From a checkpoint of a small transformer trained on Wikipedia: width 256, MLP 256 GeGLU.
Each number is 200 + 20 x the weight over its row's rms, rounded and kept within 0 to 999. Layers, rows and columns count from 0. The size before them is the row's rms in percent of the matrix's.

# q: layer 2 attention query, 256x256, rms 0.158, rows 11-63, columns 64-127
# k: layer 2 attention key, 256x256, rms 0.157, rows 11-62, columns 64-127
q11,107,184,219,175,197,177,188,156,212,199,215,216,194,180,198,199,174,193,201,198,180,211,200,253,224,195,207,207,205,211,183,191,211,179,196,179,221,202,191,145,182,201,192,244,205,216,216,206,202,224,191,201,196,199,211,203,168,197,184,177,199,159,202,184,185
k11,109,208,162,208,211,203,223,195,219,216,212,206,168,213,204,218,203,192,222,198,176,191,206,193,201,167,207,177,228,190,203,194,170,211,223,203,215,156,235,227,219,220,216,198,163,199,222,196,199,160,187,207,187,198,188,167,208,196,228,191,205,221,208,190,228
q12,113,174,199,201,237,205,228,208,192,183,217,217,215,188,223,184,180,156,174,176,234,182,203,198,187,234,161,199,237,205,179,151,182,211,201,195,158,198,188,197,175,201,195,227,214,199,245,226,193,177,176,182,206,172,221,191,201,163,231,213,201,190,218,194,213
k12,114,155,184,216,225,213,193,193,187,197,218,182,226,177,218,211,207,183,223,170,202,208,227,215,173,190,180,206,190,188,244,181,187,247,248,216,217,214,205,198,219,209,218,195,237,217,191,205,163,217,187,205,191,251,167,226,219,214,224,165,225,213,224,175,199
q13,105,181,236,170,214,207,196,201,190,201,200,224,162,220,201,191,193,203,172,210,222,199,207,230,200,188,226,233,210,191,192,201,221,211,242,206,225,182,201,202,246,211,185,220,233,223,176,229,177,208,212,200,237,166,179,197,162,193,183,181,217,189,196,199,200
k13,105,191,214,202,234,203,241,208,222,219,192,212,200,216,177,204,220,187,197,209,191,190,192,192,184,188,176,216,231,205,206,198,202,188,203,211,192,171,198,227,180,198,194,198,196,226,230,190,203,193,232,226,174,216,192,168,208,217,239,202,194,199,214,197,229
q14,116,200,210,175,160,181,216,225,211,199,178,219,186,232,220,198,185,169,188,212,188,185,218,192,191,173,227,199,185,179,190,220,205,197,201,190,234,212,189,215,195,174,226,228,189,192,194,198,198,149,211,182,213,188,197,196,174,222,203,174,192,236,169,199,217
k14,117,204,208,170,192,179,213,221,215,229,211,173,197,212,177,218,158,147,227,206,204,208,196,231,226,189,211,191,174,200,170,222,241,212,178,196,193,202,168,196,187,239,202,225,199,223,205,185,235,215,167,215,185,198,242,199,201,193,188,209,213,219,208,193,196
q15,111,174,193,193,241,208,228,159,219,216,204,188,225,205,189,196,208,244,182,186,207,190,196,229,195,227,187,171,194,215,206,188,217,192,186,233,171,195,203,184,211,175,196,179,182,230,220,223,213,198,173,220,211,209,178,214,241,180,220,203,207,210,193,170,202
k15,109,234,191,214,204,218,219,203,203,197,188,165,221,187,229,185,181,210,182,175,208,217,213,234,179,176,191,201,171,227,210,167,194,226,225,214,206,191,181,192,251,218,197,180,183,188,231,185,196,195,200,219,198,230,166,212,195,197,171,158,207,188,207,191,172
q16,099,177,179,215,240,211,216,200,221,209,180,240,206,228,184,220,210,206,182,212,206,215,183,162,223,211,178,228,215,208,194,209,210,208,229,169,174,160,170,224,221,216,200,159,216,218,188,189,183,202,227,218,197,198,218,193,224,178,190,201,225,205,183,230,222
k16,106,202,201,177,182,224,203,196,196,178,156,191,188,227,237,200,208,194,210,203,225,229,207,186,207,241,192,254,210,203,214,211,188,159,202,212,195,177,193,188,205,221,225,206,228,191,218,176,211,214,213,210,217,227,242,180,188,232,185,206,221,184,182,201,229
q17,115,200,220,180,175,202,178,230,187,212,207,198,203,228,208,143,186,184,202,176,189,192,184,216,185,155,205,213,191,213,201,191,218,218,194,192,229,178,195,192,201,195,211,199,187,189,147,189,224,177,210,179,220,207,164,171,196,231,214,189,163,218,166,216,187
k17,106,199,191,207,192,203,218,192,203,192,162,214,206,207,222,201,179,130,203,217,187,182,193,184,194,220,199,200,203,216,174,205,206,181,174,199,216,200,148,241,186,181,196,231,201,169,170,190,240,181,179,220,215,203,219,193,192,188,188,207,189,216,189,201,186
q18,105,180,184,160,190,184,195,207,181,196,207,178,212,191,225,185,169,192,196,231,231,179,190,227,188,206,196,195,200,211,218,185,187,214,225,220,186,229,203,237,196,201,189,210,200,212,242,191,183,210,129,175,196,185,205,192,231,184,182,220,188,209,214,155,246
k18,104,210,218,224,185,183,198,170,221,185,218,199,210,196,237,220,206,236,204,197,197,182,205,189,198,233,177,213,211,170,210,229,179,246,226,216,195,200,188,197,163,204,201,205,201,181,236,224,188,213,192,180,192,202,180,198,205,240,180,188,184,213,182,191,208
q19,106,203,227,201,184,182,202,213,219,220,209,193,199,169,193,187,188,190,220,208,200,191,207,220,192,196,218,213,168,210,231,199,179,207,196,159,199,225,172,199,210,200,173,250,225,217,223,207,189,201,213,181,185,187,214,220,211,226,213,198,202,180,200,202,209
k19,118,174,185,200,227,176,243,199,212,188,254,258,176,193,191,215,214,193,199,236,181,200,189,209,196,177,192,155,188,161,191,210,184,204,196,179,222,190,188,228,183,218,191,199,187,220,186,201,208,189,174,195,189,183,183,188,190,186,218,196,242,224,229,188,224
q20,096,196,204,177,209,194,190,197,214,182,212,200,210,170,215,196,216,214,237,202,197,183,201,207,199,211,224,186,192,200,210,167,207,182,173,202,151,197,203,223,187,222,218,219,214,202,249,209,186,168,191,196,229,215,194,191,190,212,189,220,184,197,196,203,154
k20,099,180,217,194,203,194,180,184,214,196,188,211,227,182,199,223,215,194,230,214,209,181,181,181,203,209,248,177,194,197,215,170,201,228,202,183,216,196,182,185,240,198,187,172,217,182,217,219,240,184,180,207,198,193,194,215,183,186,225,216,220,172,193,223,211
q21,117,186,189,199,207,242,224,186,207,177,212,206,228,218,191,176,226,221,188,234,202,176,175,155,193,223,198,196,211,192,169,204,208,196,196,231,187,234,196,230,214,198,219,175,190,186,223,158,178,182,174,217,215,191,201,191,220,178,170,231,211,199,197,194,218
k21,122,181,204,215,212,195,183,204,238,187,221,209,230,181,225,200,225,215,196,167,217,216,204,233,189,218,193,212,217,202,215,210,185,206,213,185,159,191,200,194,211,207,214,194,215,207,222,220,168,238,190,184,188,236,192,223,216,232,192,205,196,226,169,185,207
q22,105,228,193,199,208,179,182,189,179,224,194,170,150,207,218,240,205,192,249,196,190,263,198,187,172,180,204,212,206,203,233,200,208,200,187,189,203,166,226,200,205,234,216,232,200,203,181,196,226,198,245,148,146,209,164,198,228,181,221,202,190,204,210,210,189
k22,119,218,181,192,181,174,183,192,169,212,203,211,176,208,190,192,188,160,171,218,193,188,159,192,206,221,201,243,206,179,160,208,205,192,198,212,213,199,211,195,189,190,190,251,200,199,172,214,178,179,188,201,266,182,226,218,173,210,201,221,185,164,199,232,213
q23,116,229,194,203,216,207,225,195,212,187,217,184,233,203,223,222,185,195,187,208,224,184,191,205,205,215,184,211,174,150,209,208,207,203,200,189,175,229,176,201,208,200,220,171,208,205,211,225,171,189,226,195,172,188,245,185,217,227,228,181,177,215,192,228,189
k23,106,191,178,191,202,202,210,197,175,189,208,230,226,197,174,181,211,156,202,188,214,207,204,186,184,171,194,198,235,193,199,190,172,221,182,188,221,210,197,263,186,191,182,195,222,215,202,180,248,216,205,212,216,223,220,229,200,176,190,213,204,186,245,221,231
q24,102,211,217,176,164,191,189,215,185,189,166,199,219,182,196,223,218,206,205,211,169,228,207,186,191,194,234,195,170,197,202,184,198,185,210,206,198,248,204,190,212,196,198,203,183,198,199,179,195,188,191,164,224,227,179,235,197,184,228,240,181,200,235,197,163
k24,113,218,223,180,194,198,167,194,162,203,153,200,196,189,216,203,231,228,236,200,220,183,176,203,206,227,249,208,210,184,222,179,202,180,222,206,157,204,233,197,190,184,238,197,237,145,175,227,197,211,219,157,197,190,198,204,206,171,197,222,214,154,177,192,186
q25,110,185,212,186,215,208,231,193,229,216,239,196,234,169,196,214,212,183,201,247,208,205,186,182,206,206,197,137,224,209,207,213,172,188,209,189,201,226,194,202,158,207,191,188,235,191,222,167,218,241,176,200,179,213,235,209,201,168,180,247,204,186,199,202,178
k25,096,182,187,206,162,210,180,204,200,214,237,237,222,200,233,197,241,199,198,198,188,216,212,206,158,199,198,232,245,180,194,187,214,203,219,249,185,204,186,190,219,194,219,155,244,206,213,213,212,240,190,197,174,220,180,208,223,170,199,226,193,234,188,230,175
q26,119,195,192,215,215,198,184,182,196,217,196,169,246,207,216,165,190,218,212,216,199,209,201,201,171,213,190,215,180,163,220,196,192,230,226,186,164,217,189,207,207,173,213,176,213,212,212,173,202,208,211,168,190,183,221,192,208,218,208,193,205,172,234,181,214
k26,117,203,162,183,188,172,223,204,197,200,199,221,169,180,203,222,217,184,178,183,195,200,246,191,196,208,169,223,223,149,213,180,183,223,206,183,197,190,207,214,203,186,191,215,195,190,192,210,173,225,170,200,213,210,193,178,180,201,223,180,202,211,237,176,210
q27,111,225,203,187,201,169,211,191,210,234,197,189,218,214,214,203,203,195,228,194,158,237,188,190,206,166,220,198,208,207,179,214,212,230,196,159,245,188,202,193,188,187,208,224,194,199,150,202,212,202,214,172,204,229,173,200,167,222,217,182,178,221,174,225,186
k27,118,224,174,184,181,198,200,211,205,241,179,205,167,210,227,186,168,186,233,225,213,184,185,175,186,212,233,197,198,242,194,211,221,159,179,231,217,217,176,201,191,192,211,205,215,181,184,180,239,164,156,243,185,148,230,156,185,179,160,207,194,210,249,216,178
q28,109,226,175,182,196,215,164,182,220,223,234,193,202,206,231,230,176,221,206,197,167,259,188,222,199,192,192,206,195,215,204,221,205,185,202,242,218,212,224,171,197,215,179,202,163,200,162,192,189,210,190,175,168,238,194,222,226,197,187,194,191,205,211,209,185
k28,111,259,150,186,178,192,177,220,137,207,176,229,164,199,220,193,173,239,207,206,180,181,199,157,216,210,243,225,205,196,153,196,201,200,192,207,223,215,185,198,211,179,192,185,187,221,214,211,248,175,176,210,215,190,199,207,211,183,209,194,205,176,222,222,190
q29,106,201,188,205,186,231,236,183,211,186,179,207,189,197,217,193,177,200,229,264,220,143,165,187,230,220,197,206,173,190,213,190,188,184,214,233,164,244,163,218,206,214,196,214,221,177,246,213,176,170,154,208,215,185,215,205,196,172,201,219,220,191,189,162,225
k29,107,188,220,189,218,187,201,196,224,190,250,213,218,223,198,252,213,181,214,193,193,198,209,216,224,191,182,215,198,177,172,221,205,270,219,154,206,190,197,204,221,227,201,183,201,222,219,228,195,230,204,201,219,206,178,191,224,204,203,197,196,188,189,196,205
q30,106,174,212,174,168,205,200,192,196,197,217,192,264,174,217,206,219,200,170,223,205,189,212,205,215,233,188,156,192,201,193,218,212,168,224,209,187,225,195,205,157,194,183,211,200,222,243,189,178,194,147,190,219,176,207,215,200,181,212,235,193,196,185,167,157
k30,102,215,211,225,188,210,184,216,225,206,206,212,217,188,222,200,213,265,223,197,175,231,211,198,210,171,200,189,206,218,258,199,195,213,206,209,196,208,203,198,230,200,206,146,201,190,194,221,187,243,195,174,170,205,167,176,228,204,182,182,199,204,185,188,184
q31,099,190,196,197,229,207,194,214,200,192,204,217,176,206,178,193,214,200,223,169,184,168,245,216,183,185,220,193,240,195,182,177,212,210,197,138,234,177,170,193,181,153,204,217,231,209,179,223,243,183,242,208,194,207,178,192,192,211,218,169,207,182,157,185,204
k31,109,205,222,232,213,194,232,205,215,181,178,179,187,198,179,214,185,179,200,191,202,207,189,195,175,206,201,167,205,220,220,186,217,181,172,222,205,167,193,177,191,206,209,203,200,202,196,203,221,182,185,212,165,189,187,161,191,191,213,217,196,242,212,170,207
q32,104,156,210,218,241,209,223,185,221,187,198,231,185,214,190,204,186,205,183,212,206,156,219,201,209,209,199,228,197,151,207,228,237,229,196,234,169,178,185,185,198,196,183,204,193,231,227,190,194,184,196,215,204,166,202,175,200,191,184,192,197,194,171,184,192
k32,110,193,209,206,213,183,246,203,220,180,184,166,190,230,223,197,200,222,207,204,223,221,195,209,180,220,209,185,214,225,196,200,194,194,207,209,204,159,186,201,217,207,225,204,197,196,219,191,191,206,229,197,178,197,167,183,222,200,230,250,232,202,193,163,206
q33,107,184,191,184,192,189,185,183,190,219,185,193,187,207,227,169,204,237,223,196,180,211,211,213,155,165,193,204,187,204,186,164,195,249,225,181,222,186,230,203,225,147,184,228,252,176,190,199,207,182,218,219,183,151,189,201,198,214,204,193,193,160,195,175,202
k33,104,213,191,228,187,168,201,200,201,210,245,198,176,180,166,243,195,164,163,242,198,168,224,194,185,179,178,193,202,176,196,193,230,230,200,201,200,218,216,156,180,202,204,242,186,200,171,218,166,191,208,219,179,183,204,204,181,222,202,208,222,212,254,158,195
q34,104,171,189,199,195,169,203,224,185,189,209,206,168,189,232,190,202,196,188,224,200,171,175,249,194,216,203,185,208,250,201,181,193,170,229,223,211,207,229,212,181,189,200,239,201,199,216,201,228,187,185,182,242,219,160,239,211,192,215,229,214,182,223,181,194
k34,101,179,166,210,217,176,230,197,248,177,246,207,199,201,170,222,193,242,163,185,175,192,173,197,183,178,225,175,167,168,203,199,186,236,200,182,216,212,193,179,204,237,219,177,166,202,207,207,170,181,224,232,194,181,185,192,198,225,200,182,185,195,175,171,186
q35,104,211,200,189,216,181,173,191,187,189,207,180,185,177,148,206,209,227,231,163,192,226,181,228,200,182,219,204,147,173,245,212,177,195,183,201,209,195,192,174,220,203,229,209,218,194,168,197,193,237,212,199,190,198,228,194,195,210,212,174,226,228,219,220,186
k35,105,214,200,186,201,188,187,202,164,193,188,186,194,206,159,188,183,185,220,202,199,198,160,179,224,183,200,173,191,214,217,188,211,199,206,166,211,222,209,206,159,156,205,188,233,169,204,179,222,200,208,198,198,191,223,195,191,150,187,202,203,222,210,215,176
q36,109,193,196,179,173,175,197,210,225,181,200,192,188,191,198,218,185,217,169,148,207,183,188,192,186,206,193,240,201,195,197,190,192,194,187,205,204,164,202,191,232,194,168,194,190,187,206,216,192,239,183,188,140,200,213,201,221,215,186,213,209,185,195,196,150
k36,109,188,172,221,209,208,198,191,166,256,227,182,182,181,203,209,234,201,211,219,192,179,193,199,174,152,214,193,173,196,162,188,207,169,201,196,218,189,201,232,182,217,232,209,221,240,207,185,198,204,201,182,225,175,216,205,208,168,175,200,204,195,231,212,218
q37,104,211,206,187,153,213,197,193,203,207,199,175,247,191,210,188,217,215,150,226,213,193,189,171,208,247,202,166,212,211,192,215,199,170,190,233,183,214,203,232,158,205,203,174,232,184,203,173,178,203,185,164,199,171,219,196,203,195,195,271,169,200,196,172,195
k37,111,221,208,240,179,227,172,204,211,199,241,240,256,192,206,201,219,231,170,250,180,220,205,197,178,210,162,216,214,200,204,213,190,237,201,193,213,191,210,199,175,242,196,192,204,197,203,233,189,256,193,221,209,212,194,187,209,238,189,196,185,208,207,220,184
q38,109,215,187,192,198,208,199,160,173,203,175,186,230,214,199,188,207,205,212,181,190,258,172,192,167,187,218,174,162,202,234,222,188,190,225,196,208,201,234,159,222,188,220,164,197,187,163,197,228,221,233,191,169,215,206,218,180,213,203,190,212,207,198,193,186
k38,107,217,192,176,171,217,172,231,164,223,188,220,204,189,206,183,190,192,195,218,200,198,219,202,218,206,219,233,199,206,187,178,198,164,191,191,222,199,228,242,192,195,214,200,201,198,184,167,214,211,178,198,244,202,238,229,188,197,194,213,162,179,210,220,195
q39,104,198,202,217,240,219,197,184,217,192,193,181,205,209,170,194,189,215,220,192,209,182,199,186,224,204,193,211,215,180,210,203,210,208,216,227,200,184,226,200,226,215,206,188,249,159,209,221,204,219,211,216,175,161,222,202,239,224,205,234,245,179,202,176,166
k39,110,162,218,204,198,219,184,190,214,171,210,183,246,207,194,153,232,173,189,194,184,201,176,217,207,194,170,195,197,205,178,219,206,195,213,209,214,215,172,211,219,148,186,199,205,183,179,200,212,206,195,182,197,234,165,183,161,168,181,196,196,196,182,210,169
q40,099,220,192,191,190,196,179,210,214,217,200,183,172,210,200,202,181,208,200,209,162,181,141,173,182,187,167,230,176,198,206,184,182,209,174,182,185,187,215,197,212,208,196,227,169,177,161,208,165,171,203,200,191,203,193,182,223,179,210,212,204,195,214,202,231
k40,099,188,198,187,199,222,144,201,175,217,203,224,219,201,220,191,184,156,200,231,202,215,158,219,229,201,180,218,217,157,163,222,188,208,192,176,232,179,235,227,190,232,198,195,174,198,221,194,206,192,187,208,245,198,214,212,207,188,200,194,195,179,238,187,183
q41,101,206,199,172,189,205,180,222,210,196,243,199,195,177,236,255,216,159,202,218,190,201,202,226,188,216,205,200,195,226,178,200,185,190,213,227,202,205,216,196,193,199,217,190,181,233,183,200,219,202,169,189,205,212,231,230,175,202,193,219,210,230,211,227,179
k41,098,175,206,193,223,192,157,185,213,205,230,214,211,192,185,224,216,225,212,191,188,249,194,192,212,168,199,187,202,205,205,192,177,178,183,187,190,197,215,200,232,202,195,195,190,224,236,184,260,222,215,197,212,217,198,192,227,182,224,192,193,236,226,206,187
q42,106,194,212,199,205,187,203,207,180,192,208,204,220,223,179,187,221,201,183,180,205,216,218,184,192,189,190,223,199,160,223,222,212,191,188,212,188,200,176,218,201,174,243,172,184,187,218,178,182,209,197,209,237,197,228,163,202,168,189,177,192,225,175,201,209
k42,117,211,169,193,238,197,229,211,194,191,166,225,172,183,184,190,189,193,208,199,204,196,194,185,179,202,243,213,185,167,210,209,193,177,202,171,221,194,172,188,187,214,179,173,217,213,189,195,176,207,195,191,213,206,227,205,210,199,220,175,218,216,184,184,194
q43,116,192,235,204,178,190,197,216,216,204,172,207,209,198,156,180,212,211,219,162,216,217,160,205,206,189,206,194,157,180,220,233,200,204,185,172,231,209,227,182,223,175,176,217,225,168,193,220,212,224,228,180,183,203,188,206,203,226,174,164,215,166,202,175,190
k43,107,182,194,186,189,171,189,223,181,221,199,184,165,196,186,217,201,164,227,194,160,216,198,227,197,204,204,202,197,193,168,195,225,174,174,183,198,190,229,244,192,170,173,208,193,216,153,184,208,203,193,199,210,191,237,178,183,184,210,210,194,231,184,207,176
q44,093,181,195,204,218,204,190,174,194,165,213,210,196,215,186,222,213,189,178,212,213,211,250,203,162,215,204,215,201,211,208,180,174,184,220,204,175,213,181,189,212,175,184,177,213,216,202,182,219,225,193,187,221,213,212,244,172,200,214,226,236,179,171,183,149
k44,100,199,195,206,232,178,211,195,185,191,203,218,203,188,170,204,215,213,183,192,205,194,192,142,208,200,224,165,185,226,188,185,187,189,182,192,207,215,201,229,223,186,184,201,207,225,207,228,211,201,201,193,194,209,229,181,206,198,176,189,202,226,252,187,212
q45,114,219,196,175,195,192,215,216,201,223,205,187,199,219,202,195,188,201,171,185,239,209,197,185,208,145,203,207,202,170,220,195,190,194,202,171,193,198,158,184,196,188,220,198,226,166,242,201,190,181,236,209,142,170,197,152,220,205,199,188,232,176,194,201,171
k45,107,188,191,197,235,192,213,216,205,207,188,192,197,197,203,192,196,148,184,217,188,227,186,227,182,197,152,177,182,185,183,208,213,199,164,218,221,187,171,230,147,214,194,217,200,222,177,213,225,195,197,194,195,192,209,207,196,194,191,225,209,208,235,188,194
q46,108,205,207,220,195,178,208,217,200,213,193,241,204,244,227,250,203,170,215,218,194,207,229,201,196,215,167,225,179,196,213,178,213,247,246,219,186,206,208,211,157,208,185,207,181,225,198,224,201,188,229,172,171,217,187,174,230,204,204,210,197,194,217,203,220
k46,102,205,196,186,184,221,178,200,214,192,179,155,197,205,180,230,234,197,214,197,215,232,216,229,180,225,219,225,179,174,215,194,184,216,174,186,190,198,177,228,201,200,219,180,207,186,214,183,212,176,215,214,238,225,185,232,203,238,183,200,207,170,213,203,221
q47,101,166,206,190,193,177,229,219,197,189,202,197,222,176,204,192,220,192,189,212,236,188,221,273,239,185,184,163,204,201,228,202,199,229,193,230,180,176,182,202,211,190,224,208,197,191,250,224,202,189,187,179,202,175,220,185,230,197,183,235,180,200,183,171,191
k47,101,193,220,221,198,175,207,179,182,184,232,178,181,187,135,206,222,218,189,198,186,179,157,206,190,198,212,193,189,211,229,223,204,259,229,207,200,195,181,190,169,184,209,194,203,178,188,216,209,190,219,189,175,205,177,204,205,218,190,196,245,219,198,205,217
q48,105,230,188,189,238,200,239,231,210,219,221,190,156,185,240,185,147,180,184,193,203,174,193,211,205,245,197,207,200,213,197,207,249,208,172,175,188,195,200,165,195,235,194,230,188,194,190,206,178,185,139,211,146,207,180,158,212,226,189,220,205,189,183,200,195
k48,112,195,192,191,201,229,203,170,192,214,181,202,176,226,233,202,194,194,195,194,198,201,184,205,166,210,136,204,195,206,189,192,206,211,202,193,239,203,199,213,217,242,218,165,153,193,234,180,201,204,181,209,226,222,172,197,239,187,223,204,180,198,177,210,216
q49,107,208,167,210,193,225,199,248,220,185,190,226,187,242,221,193,201,217,210,234,213,156,206,205,236,197,178,197,224,254,191,174,225,181,178,204,190,178,170,227,185,198,181,199,215,234,186,204,188,164,193,227,248,190,198,201,226,185,203,216,162,209,193,201,232
k49,097,202,191,204,222,185,206,174,219,170,229,226,196,214,173,209,178,194,203,155,231,203,160,192,201,202,178,222,168,201,189,215,182,202,242,217,169,188,186,166,206,202,205,208,208,185,221,219,188,209,209,220,211,199,177,223,244,229,206,208,221,157,194,162,214
q50,103,228,176,226,232,213,174,178,203,167,175,213,204,199,154,183,159,195,206,168,160,184,165,211,202,182,220,208,220,185,232,217,217,221,192,220,195,156,179,215,181,182,204,196,206,199,178,195,195,184,237,211,199,214,185,198,193,214,199,148,198,218,181,223,201
k50,098,203,181,194,203,170,190,218,224,174,179,210,193,237,241,224,169,171,183,198,188,182,185,230,214,195,216,209,179,193,200,186,233,200,206,213,197,217,193,182,230,209,188,185,186,222,193,159,209,186,216,185,180,203,211,175,194,190,234,224,201,220,149,185,196
q51,105,185,222,187,206,225,176,169,233,207,194,221,202,188,172,182,194,245,180,232,185,181,169,173,190,217,185,198,191,192,202,193,199,220,185,227,183,216,215,197,236,214,198,228,186,236,184,194,198,180,201,211,189,197,213,204,192,185,210,232,222,198,232,169,240
k51,113,198,192,174,219,198,218,198,214,184,240,193,195,208,227,218,189,208,209,198,200,229,194,219,227,207,207,225,227,173,226,208,203,204,194,172,196,211,207,168,232,180,212,186,202,200,204,184,195,221,207,190,249,211,191,190,159,199,222,176,190,176,212,184,172
q52,109,210,202,183,215,211,216,187,208,194,185,190,192,245,197,192,188,183,180,212,180,229,169,140,197,201,204,245,186,186,218,170,170,183,176,190,194,182,153,215,216,208,222,160,187,178,176,218,198,187,219,176,158,203,201,192,227,203,205,199,184,178,191,212,215
k52,100,227,191,208,204,199,179,183,179,189,191,189,234,200,227,186,175,217,194,224,208,221,251,227,206,216,192,216,202,214,205,199,198,204,168,208,179,179,179,210,204,157,146,227,191,206,204,192,222,179,201,219,224,219,206,185,223,204,203,205,193,190,208,178,218
q53,097,158,197,185,196,178,233,257,189,194,229,190,222,193,235,177,219,178,190,195,194,230,204,204,205,159,198,162,188,206,214,211,168,197,203,156,203,221,199,207,193,187,165,193,203,209,200,221,224,207,205,195,198,196,184,192,219,207,193,207,212,201,196,165,215
k53,103,194,199,228,218,165,202,179,208,197,220,207,208,185,202,186,211,220,193,201,206,224,212,247,194,188,197,178,223,183,209,209,215,238,218,179,189,209,206,210,183,164,205,218,157,228,197,196,191,196,207,170,230,178,151,195,191,200,203,193,210,201,189,218,198
q54,096,178,223,207,180,220,197,227,182,222,212,206,227,186,211,184,236,241,208,212,182,207,197,215,186,218,162,194,174,188,215,213,181,204,185,224,164,219,194,188,230,188,181,177,176,187,177,214,168,216,205,171,188,230,229,170,211,175,192,254,228,210,233,193,175
k54,089,194,196,185,164,164,162,218,173,241,198,221,203,163,181,238,214,219,201,209,205,220,217,179,202,188,215,196,199,205,189,186,185,189,195,195,195,204,210,220,191,149,184,227,168,185,166,214,217,221,185,187,224,177,194,179,167,216,178,205,200,172,234,217,185
q55,096,192,184,171,169,185,201,227,210,218,203,200,186,204,217,214,163,195,203,216,196,176,194,189,206,211,198,202,206,176,189,164,206,208,196,212,162,238,179,201,208,201,162,234,174,189,227,211,214,193,168,200,159,176,193,195,224,228,206,247,203,175,193,212,173
k55,108,188,206,217,187,230,223,212,199,212,209,199,210,214,230,207,200,185,194,222,211,202,210,204,184,226,134,196,205,200,194,190,206,224,181,228,210,214,173,206,181,211,208,208,215,179,221,181,211,237,194,225,197,209,182,184,222,193,200,198,216,184,211,214,217
q56,108,196,193,195,208,244,182,180,204,204,199,235,208,203,188,158,179,210,179,231,184,187,185,189,204,206,202,209,210,166,220,155,203,218,206,211,150,214,163,188,216,194,204,226,170,180,216,202,198,159,238,208,195,201,189,203,200,199,229,191,215,191,175,219,170
k56,114,190,211,211,200,209,172,176,199,200,198,184,190,219,229,169,210,190,203,220,248,213,182,212,182,227,197,205,213,168,233,222,226,217,204,197,169,191,166,187,206,177,233,220,236,186,185,199,213,221,210,203,177,213,183,175,186,193,191,193,226,223,194,165,192
q57,109,188,208,159,193,206,180,205,209,213,184,165,188,162,209,220,218,194,179,217,218,194,179,190,191,168,208,184,225,227,236,201,174,171,186,179,181,188,240,178,184,217,216,201,180,187,194,160,203,213,151,209,204,223,199,207,206,166,213,222,228,209,177,186,220
k57,104,184,180,202,201,191,238,177,197,219,213,211,224,192,214,202,179,214,169,189,194,204,177,205,204,221,187,208,251,177,232,223,195,233,230,230,187,208,218,189,189,257,203,236,192,203,205,213,165,226,197,210,222,177,198,184,209,201,211,190,186,209,203,204,218
q58,113,230,157,210,213,216,204,216,218,254,180,232,183,201,199,203,176,175,219,189,222,194,178,205,198,237,195,205,200,190,204,202,200,164,189,212,233,195,209,233,202,211,224,169,222,207,216,177,215,205,209,195,230,197,182,203,248,191,204,168,185,206,193,234,231
k58,097,170,152,166,179,215,183,207,201,196,160,192,190,184,211,185,226,210,206,210,216,232,188,213,202,181,217,211,176,229,216,188,246,187,153,215,203,200,205,222,221,209,197,203,188,200,189,139,221,195,206,218,208,196,230,221,190,200,204,198,210,222,144,193,215
q59,108,170,216,220,190,230,192,220,225,165,180,234,223,201,171,201,182,188,244,211,193,208,256,207,198,198,204,189,207,193,221,211,209,184,204,225,205,175,194,209,216,202,196,169,217,202,196,194,200,211,224,209,225,200,217,207,201,182,161,170,202,217,203,201,205
k59,117,197,188,196,190,175,212,213,215,186,191,209,185,190,228,211,251,183,218,172,202,204,201,213,201,198,201,193,176,183,170,179,240,178,185,190,180,189,206,232,154,192,175,163,216,227,188,188,220,199,195,209,184,222,181,214,190,209,219,226,212,193,177,202,195
q60,102,227,198,170,169,213,180,196,194,221,189,215,163,202,232,181,196,185,229,212,222,238,208,200,207,215,191,186,170,196,200,159,178,198,216,167,203,189,197,198,200,194,199,200,189,160,215,198,189,225,197,160,161,201,194,176,215,185,237,208,188,173,204,207,168
k60,096,206,219,184,188,218,188,183,164,216,166,199,170,187,184,225,210,196,225,212,193,206,213,187,201,205,170,204,210,172,192,187,208,205,133,212,186,185,226,200,205,191,202,210,192,171,181,206,200,173,201,214,214,192,206,191,199,220,222,219,198,194,238,209,217
q61,097,182,189,181,211,208,207,195,197,201,186,225,198,207,181,232,163,190,224,217,197,176,221,163,199,207,212,205,212,200,195,229,229,186,210,221,189,173,196,217,204,226,235,189,214,184,204,205,224,190,233,205,220,223,176,251,243,217,209,185,189,207,205,235,222
k61,097,188,209,213,185,208,214,197,217,187,184,212,206,206,241,208,190,194,204,200,226,192,189,221,192,201,227,237,224,180,201,172,211,219,165,206,166,248,203,188,187,207,201,201,232,183,204,167,206,191,199,186,163,223,201,200,230,175,225,213,224,188,153,182,199
q62,096,213,197,248,172,186,215,220,208,227,191,217,234,230,204,202,205,178,206,224,203,188,221,212,213,179,195,192,198,226,172,181,218,220,150,171,193,201,193,175,175,169,188,193,149,225,171,215,180,184,201,191,202,239,203,173,189,239,184,208,248,206,185,164,171
k62,100,227,200,205,206,221,197,207,211,196,201,216,198,219,196,231,193,211,205,180,229,191,173,210,247,185,201,162,191,184,215,207,192,212,201,191,220,202,177,202,182,188,201,182,163,190,233,228,209,206,212,199,201,195,198,183,221,207,178,177,227,178,205,187,217
q63,101,205,216,194,192,176,192,185,165,229,219,197,221,188,177,192,225,214,181,194,213,196,166,198,207,219,230,191,180,196,189,200,197,195,194,191,202,224,194,208,174,177,214,202,214,205,189,178,169,202,170,200,184,215,202,205,187,232,210,204,187,186,258,180,210